config = dict(
    n_head=18,
    norm_eps=1e-05,
    rope_base=1000000.0,
    rope_fraction=1.0,
    qk_norm=False,
    tie_embeddings=False,
    parallel_block=False,
    init='normal',
    init_std_up=0.0173,
    beta1=0.95,
    grad_clip=2.0,
    batch_tokens=131072,
    train_tokens=772200000,
    steps=5892,
)
Each number is 200 + 40 x the weight over its row's rms, rounded and kept within 0 to 999. Layers, rows and columns count from 0. The size before them is the row's rms in percent of the matrix's.

# down: layer 3 MLP down (transposed), 4608x768, rms 0.0344, rows 1535-1540, columns 192-383
# gate: layer 3 MLP gate, 4608x768, rms 0.0892, rows 1536-1541, columns 192-383
# up: layer 3 MLP up, 4608x768, rms 0.091, rows 1536-1540, columns 192-383
down1535,120,134,206,167,166,170,111,224,168,207,209,159,203,230,249,193,202,162,240,170,190,230,228,219,272,235,189,193,188,137,146,242,248,195,257,125,161,136,129,239,228,181,202,203,186,155,236,199,160,192,180,216,230,153,158,175,254,228,264,183,211,179,204,208,139,206,172,128,159,218,236,155,150,196,196,208,187,147,268,186,156,158,252,176,193,201,195,182,226,206,204,255,232,236,219,151,143,140,84,235,184,197,189,235,197,267,245,234,189,219,209,199,175,158,200,220,117,171,243,220,250,136,158,193,231,164,179,212,156,196,158,156,198,193,189,182,240,241,126,243,228,235,244,168,163,193,261,137,185,252,272,250,244,240,240,153,130,206,205,253,202,244,131,195,180,141,221,203,191,225,208,203,181,197,269,181,241,142,146,173,205,160,230,236,114,142,222,174,214,215,163,217,211
gate1536,079,205,219,155,197,238,216,243,218,76,184,191,206,183,164,203,165,203,195,167,198,184,184,220,226,166,154,150,238,225,269,168,214,88,177,206,199,193,295,211,179,121,256,148,195,206,200,223,137,258,141,200,231,153,256,190,248,190,231,198,235,199,196,167,209,187,209,284,240,207,233,205,245,239,191,236,194,294,197,227,159,208,241,213,141,237,194,167,193,179,191,233,155,211,245,144,206,236,195,228,200,223,142,252,155,212,203,183,193,220,153,183,143,138,170,202,227,134,211,229,230,155,154,219,171,188,214,266,206,144,214,174,261,169,180,214,183,182,193,261,274,153,193,229,244,161,153,208,238,189,221,179,178,212,160,210,193,176,176,165,262,214,169,254,166,144,177,262,185,185,242,221,202,139,225,290,167,198,224,207,195,194,183,182,141,210,169,230,245,216,166,161,210
up1536,084,236,212,225,210,143,239,193,223,151,206,220,157,206,182,222,161,218,289,145,200,158,161,193,196,200,155,225,252,236,230,161,195,207,167,241,214,185,212,231,192,196,163,194,205,203,127,140,161,148,215,146,245,179,130,232,165,226,280,187,231,174,205,237,176,154,235,222,246,288,226,179,169,217,188,245,236,219,256,204,202,216,167,167,205,202,172,238,238,205,263,285,252,167,249,216,234,180,239,230,193,229,100,186,161,229,184,156,141,226,132,202,147,195,198,194,222,130,285,219,181,159,183,206,180,208,268,179,198,201,170,195,204,235,265,153,162,205,200,245,265,162,269,222,211,181,155,188,215,129,140,178,233,172,191,208,234,221,172,242,180,168,177,171,132,162,142,251,207,140,213,256,179,182,206,243,156,124,191,204,247,228,186,233,187,231,159,209,213,199,253,212,228
down1536,077,260,251,245,203,149,220,219,233,246,288,221,209,211,152,265,216,296,217,198,210,205,253,152,230,204,200,214,191,303,105,176,223,272,219,167,167,222,218,251,210,182,182,213,192,193,151,188,225,184,263,210,192,271,107,230,197,210,283,208,251,177,255,197,239,173,209,165,189,212,145,193,172,198,222,227,223,298,236,205,170,185,89,213,148,281,237,157,185,255,192,197,222,160,228,197,216,193,192,114,280,200,172,182,224,206,92,177,158,253,200,235,215,224,172,198,311,216,227,205,210,244,181,185,223,134,207,132,216,192,218,146,179,236,251,225,243,225,245,246,180,194,216,260,163,208,275,143,194,202,191,175,186,142,229,230,137,226,209,204,143,263,160,175,264,147,149,197,243,205,216,157,167,245,133,197,135,201,186,194,225,234,215,157,200,167,193,201,214,229,246,203,246
gate1537,132,204,226,126,255,179,197,173,235,194,169,158,249,100,141,212,136,269,273,215,216,148,269,296,225,192,199,232,227,199,239,220,183,213,142,239,225,225,185,194,228,154,214,182,222,137,170,196,154,145,179,182,195,248,175,214,210,219,170,215,154,223,207,264,209,187,160,259,244,197,168,213,187,222,125,160,214,187,206,254,208,203,190,195,274,226,194,138,227,136,216,231,226,147,134,207,206,231,180,181,245,233,146,161,193,241,197,197,234,286,182,249,193,211,235,229,210,194,185,151,236,227,186,199,247,199,138,199,263,235,273,234,228,182,160,198,183,197,297,179,203,179,209,221,179,143,159,196,212,268,227,302,182,226,263,269,252,192,162,175,247,168,136,164,216,182,171,170,217,181,210,193,221,210,150,201,151,234,178,122,180,207,229,154,154,194,263,284,236,216,183,144,181
up1537,118,181,276,208,196,254,257,273,183,200,154,206,211,230,194,212,242,191,167,205,150,270,162,250,180,211,251,215,175,221,129,198,232,157,314,230,127,151,202,273,169,244,193,238,271,217,146,271,244,158,228,150,241,233,214,197,262,175,201,223,168,211,209,185,178,272,203,199,202,225,162,203,205,245,256,153,194,236,199,202,184,162,263,300,151,206,166,178,225,211,158,196,180,191,243,119,167,217,162,221,242,151,180,241,182,226,228,194,71,219,226,202,255,201,242,188,187,136,258,199,141,229,160,187,150,273,203,226,178,146,236,177,242,272,251,238,240,182,99,282,298,206,270,212,224,185,204,216,172,198,213,170,218,133,161,181,106,153,314,156,194,186,204,205,157,192,209,280,205,194,223,187,245,199,226,210,195,199,223,222,257,208,201,284,292,213,176,149,224,187,241,174,220
down1537,125,140,222,261,151,205,177,207,189,215,169,283,232,141,216,77,243,223,201,190,210,255,277,189,195,249,177,213,166,236,227,115,169,171,226,183,222,267,183,223,158,202,255,160,165,224,214,197,170,300,215,188,258,175,176,194,159,190,199,232,231,169,202,181,178,196,224,184,247,283,214,178,147,173,175,230,181,285,191,204,171,208,180,223,200,162,190,186,183,245,176,163,199,240,136,179,231,143,178,171,123,190,148,255,224,180,152,250,183,187,201,227,174,163,168,145,199,225,278,194,162,249,156,198,203,193,211,186,191,178,201,168,169,189,264,177,227,183,229,209,177,234,233,160,195,160,210,259,177,156,203,135,181,206,221,322,295,162,232,209,222,189,111,232,124,157,257,220,165,208,219,186,197,149,183,256,250,232,130,231,190,162,194,277,228,127,229,192,137,262,188,273,149
gate1538,119,123,210,154,248,190,261,155,194,189,157,232,184,241,249,150,201,294,231,241,215,237,212,185,227,148,196,256,210,175,209,192,208,248,125,207,212,278,113,177,167,167,133,194,264,220,232,173,217,221,200,239,224,203,254,241,169,195,224,293,180,171,230,185,193,162,210,150,181,186,191,167,200,137,181,222,191,254,183,190,188,169,158,176,152,218,187,145,266,133,123,183,156,253,191,176,218,166,228,169,229,210,232,242,203,260,199,126,216,115,209,254,198,114,172,261,168,233,214,200,56,250,257,182,172,210,312,173,194,207,236,154,165,230,187,116,230,223,216,188,138,132,216,175,199,221,276,132,245,154,230,182,163,138,200,238,199,196,217,224,190,199,227,260,186,216,213,228,216,219,149,183,213,223,132,162,196,151,168,228,190,159,207,236,201,133,181,165,228,224,232,165,191
up1538,114,194,157,252,119,152,182,211,180,172,227,203,178,154,167,189,279,116,207,201,226,169,186,230,265,219,184,234,206,232,205,244,232,245,208,217,174,146,218,229,247,196,253,213,170,186,157,214,196,179,229,148,233,157,139,200,268,203,223,205,166,243,249,222,217,192,222,243,190,207,192,233,195,222,300,151,200,146,229,157,292,200,208,263,282,244,207,216,202,166,227,217,214,100,203,239,221,164,218,201,214,213,232,208,189,155,221,227,245,177,194,123,230,249,204,203,181,242,204,229,286,168,126,220,245,230,102,131,207,210,150,217,222,163,192,255,203,176,227,268,238,214,124,170,147,213,182,196,147,172,204,217,233,216,211,174,131,250,240,185,214,143,182,211,262,160,198,213,193,211,203,150,211,183,199,233,171,183,218,240,160,201,210,194,196,218,191,140,157,180,253,257,191
down1538,120,196,227,213,221,195,155,238,229,179,217,242,170,146,179,189,157,161,157,195,110,198,197,206,170,235,157,173,169,155,197,172,187,250,242,190,269,187,288,233,195,267,176,211,187,225,156,254,159,185,270,152,187,211,211,154,248,195,180,115,247,194,194,219,160,245,157,201,212,285,235,165,184,189,145,202,122,166,194,223,146,207,239,202,204,199,181,167,208,279,259,151,213,77,262,162,247,245,149,214,130,187,133,158,229,195,138,255,166,282,232,200,154,164,264,146,182,165,178,166,261,204,177,256,261,240,146,219,196,163,237,213,254,192,184,320,200,194,241,152,271,243,196,180,128,179,170,82,211,276,216,220,169,151,261,235,220,216,179,230,161,211,184,227,180,279,170,168,194,243,194,245,244,121,189,202,177,152,232,175,213,171,186,219,186,246,161,144,237,165,150,151,244
gate1539,086,159,165,182,199,214,241,174,245,272,281,209,228,250,198,221,120,154,257,217,140,260,175,174,150,129,188,249,235,139,190,228,179,181,131,155,195,248,186,151,208,301,224,195,207,177,191,192,98,216,213,243,194,246,287,220,178,221,160,138,178,295,271,226,182,241,202,222,249,199,121,247,181,225,194,229,186,237,261,203,199,281,203,184,191,181,256,172,233,188,208,181,196,197,186,179,181,167,143,200,271,162,229,113,177,154,246,172,201,238,231,226,193,138,223,221,229,275,146,227,230,202,208,203,208,236,199,170,225,193,143,228,186,199,164,216,198,188,214,195,207,227,183,240,176,173,217,178,153,168,228,258,242,289,228,251,148,201,212,168,198,192,180,158,214,181,145,161,174,225,207,234,194,214,222,211,215,196,253,145,204,207,187,188,243,181,225,202,214,234,193,259,190
up1539,092,247,143,223,218,229,201,168,183,95,166,206,173,190,231,178,281,224,158,130,233,153,219,239,239,212,184,135,203,238,162,204,228,198,247,222,230,227,185,211,190,82,154,233,165,207,251,275,287,223,224,154,215,92,145,209,215,219,207,250,226,121,180,196,211,184,229,163,151,142,258,185,212,258,197,199,247,165,155,175,244,132,197,163,211,247,170,227,183,235,198,198,196,154,237,274,220,221,214,198,188,267,239,253,213,245,145,200,169,197,147,160,172,203,127,166,202,150,241,230,173,164,184,159,188,154,213,303,145,193,216,212,132,172,248,174,193,152,136,226,180,190,239,189,265,208,155,238,228,235,180,182,163,140,168,125,244,241,219,212,203,182,257,212,193,184,193,226,217,191,191,205,214,178,198,277,215,195,168,211,181,179,204,253,196,182,237,224,173,196,199,147,270
down1539,089,229,194,174,245,160,189,241,141,206,202,224,123,160,178,184,220,184,176,192,200,222,210,181,227,222,185,193,231,196,183,149,209,132,225,251,260,164,264,172,174,227,238,139,196,196,220,211,235,229,272,172,196,224,212,182,171,255,159,245,118,121,171,217,109,198,281,106,159,191,190,180,180,193,115,190,185,253,212,177,136,171,174,273,264,242,223,200,220,165,132,195,212,102,215,154,219,144,154,159,270,188,272,182,238,148,207,205,119,309,149,219,252,258,161,178,182,179,182,165,245,267,233,243,221,127,200,199,200,212,204,118,207,266,215,240,118,170,214,234,199,226,213,216,221,171,162,227,211,209,170,184,142,252,149,171,172,162,203,234,126,204,189,181,213,219,205,147,180,170,213,174,204,229,179,292,165,210,156,264,144,192,207,184,265,187,241,181,145,184,218,187,192
gate1540,113,215,149,227,204,134,202,134,236,229,223,152,209,156,166,149,171,218,221,207,134,193,211,228,202,159,220,234,200,225,200,250,165,269,207,206,188,264,216,222,272,141,147,205,231,182,180,198,217,167,262,228,267,216,218,137,229,186,194,265,193,186,246,81,136,206,212,251,181,194,181,242,197,230,276,203,139,235,96,155,144,213,248,117,236,200,217,215,128,132,154,230,180,169,228,139,312,130,205,190,281,154,236,159,186,176,213,202,165,210,184,219,206,230,158,147,194,257,229,89,229,266,235,154,116,185,187,187,203,243,160,257,141,198,216,201,143,194,192,209,218,184,135,202,200,183,204,175,228,143,231,235,204,180,208,264,188,194,170,167,122,230,149,232,196,190,162,183,224,237,165,164,199,164,202,200,207,201,205,189,173,189,155,221,190,186,228,187,216,210,192,162,175
up1540,113,127,241,204,213,195,136,183,263,218,258,182,191,222,183,165,216,255,142,185,175,168,162,149,161,180,227,219,169,158,188,232,236,208,284,183,189,176,233,190,287,188,191,260,239,176,183,234,223,186,258,233,244,174,251,176,204,207,157,245,190,221,178,120,196,211,225,229,224,231,144,224,219,204,244,178,155,188,174,177,155,200,175,175,190,168,155,241,164,156,130,146,133,215,255,151,282,150,235,179,252,201,237,199,252,231,182,213,147,208,217,225,219,166,268,198,177,290,222,205,244,209,214,201,100,209,247,169,174,186,197,203,203,185,224,254,196,185,160,140,222,158,193,205,209,207,262,179,206,120,191,244,208,179,167,269,180,176,198,252,41,233,203,208,229,220,217,203,274,234,140,180,231,189,236,257,189,269,243,157,197,198,109,162,250,222,183,217,192,166,214,145,225
down1540,122,189,260,174,203,161,178,216,188,188,290,215,239,144,179,177,117,218,233,236,187,210,259,213,221,179,291,219,275,227,256,295,174,244,261,92,191,221,193,186,173,164,158,289,166,206,249,193,286,240,314,235,204,179,192,168,195,202,188,191,229,192,199,173,198,164,220,232,205,153,188,283,212,158,222,237,191,207,201,183,154,202,167,201,186,269,136,179,192,162,162,124,140,167,233,119,277,116,223,210,189,176,180,148,214,207,244,175,182,219,198,244,287,203,264,133,193,238,194,231,184,143,208,275,173,202,181,204,188,150,172,163,179,173,268,203,166,171,215,181,174,143,183,215,184,224,261,56,207,172,242,211,129,198,238,230,138,200,150,176,156,182,243,192,193,168,210,209,208,166,118,112,274,196,193,233,209,285,202,222,205,184,99,245,265,266,151,145,234,146,226,162,222
gate1541,118,234,200,184,229,191,218,112,206,204,195,253,281,186,200,194,247,242,170,172,296,208,181,174,195,149,195,184,220,166,145,175,201,187,156,241,199,132,210,202,208,234,149,191,202,209,114,261,246,219,166,247,153,198,312,255,205,236,259,136,142,195,216,130,146,221,179,268,111,125,213,136,114,242,237,171,183,200,225,171,208,192,206,200,219,245,163,170,224,183,224,141,209,183,212,260,201,211,193,220,202,238,235,171,188,250,236,206,225,176,139,232,132,189,220,176,239,131,173,202,229,108,208,195,193,197,255,244,177,176,179,179,179,138,149,231,163,230,227,158,207,173,190,235,202,145,195,256,227,217,206,191,228,255,244,185,157,268,122,233,234,228,180,168,146,206,159,179,164,179,170,271,145,254,214,240,232,136,163,209,179,214,193,280,209,182,228,221,189,162,234,218,196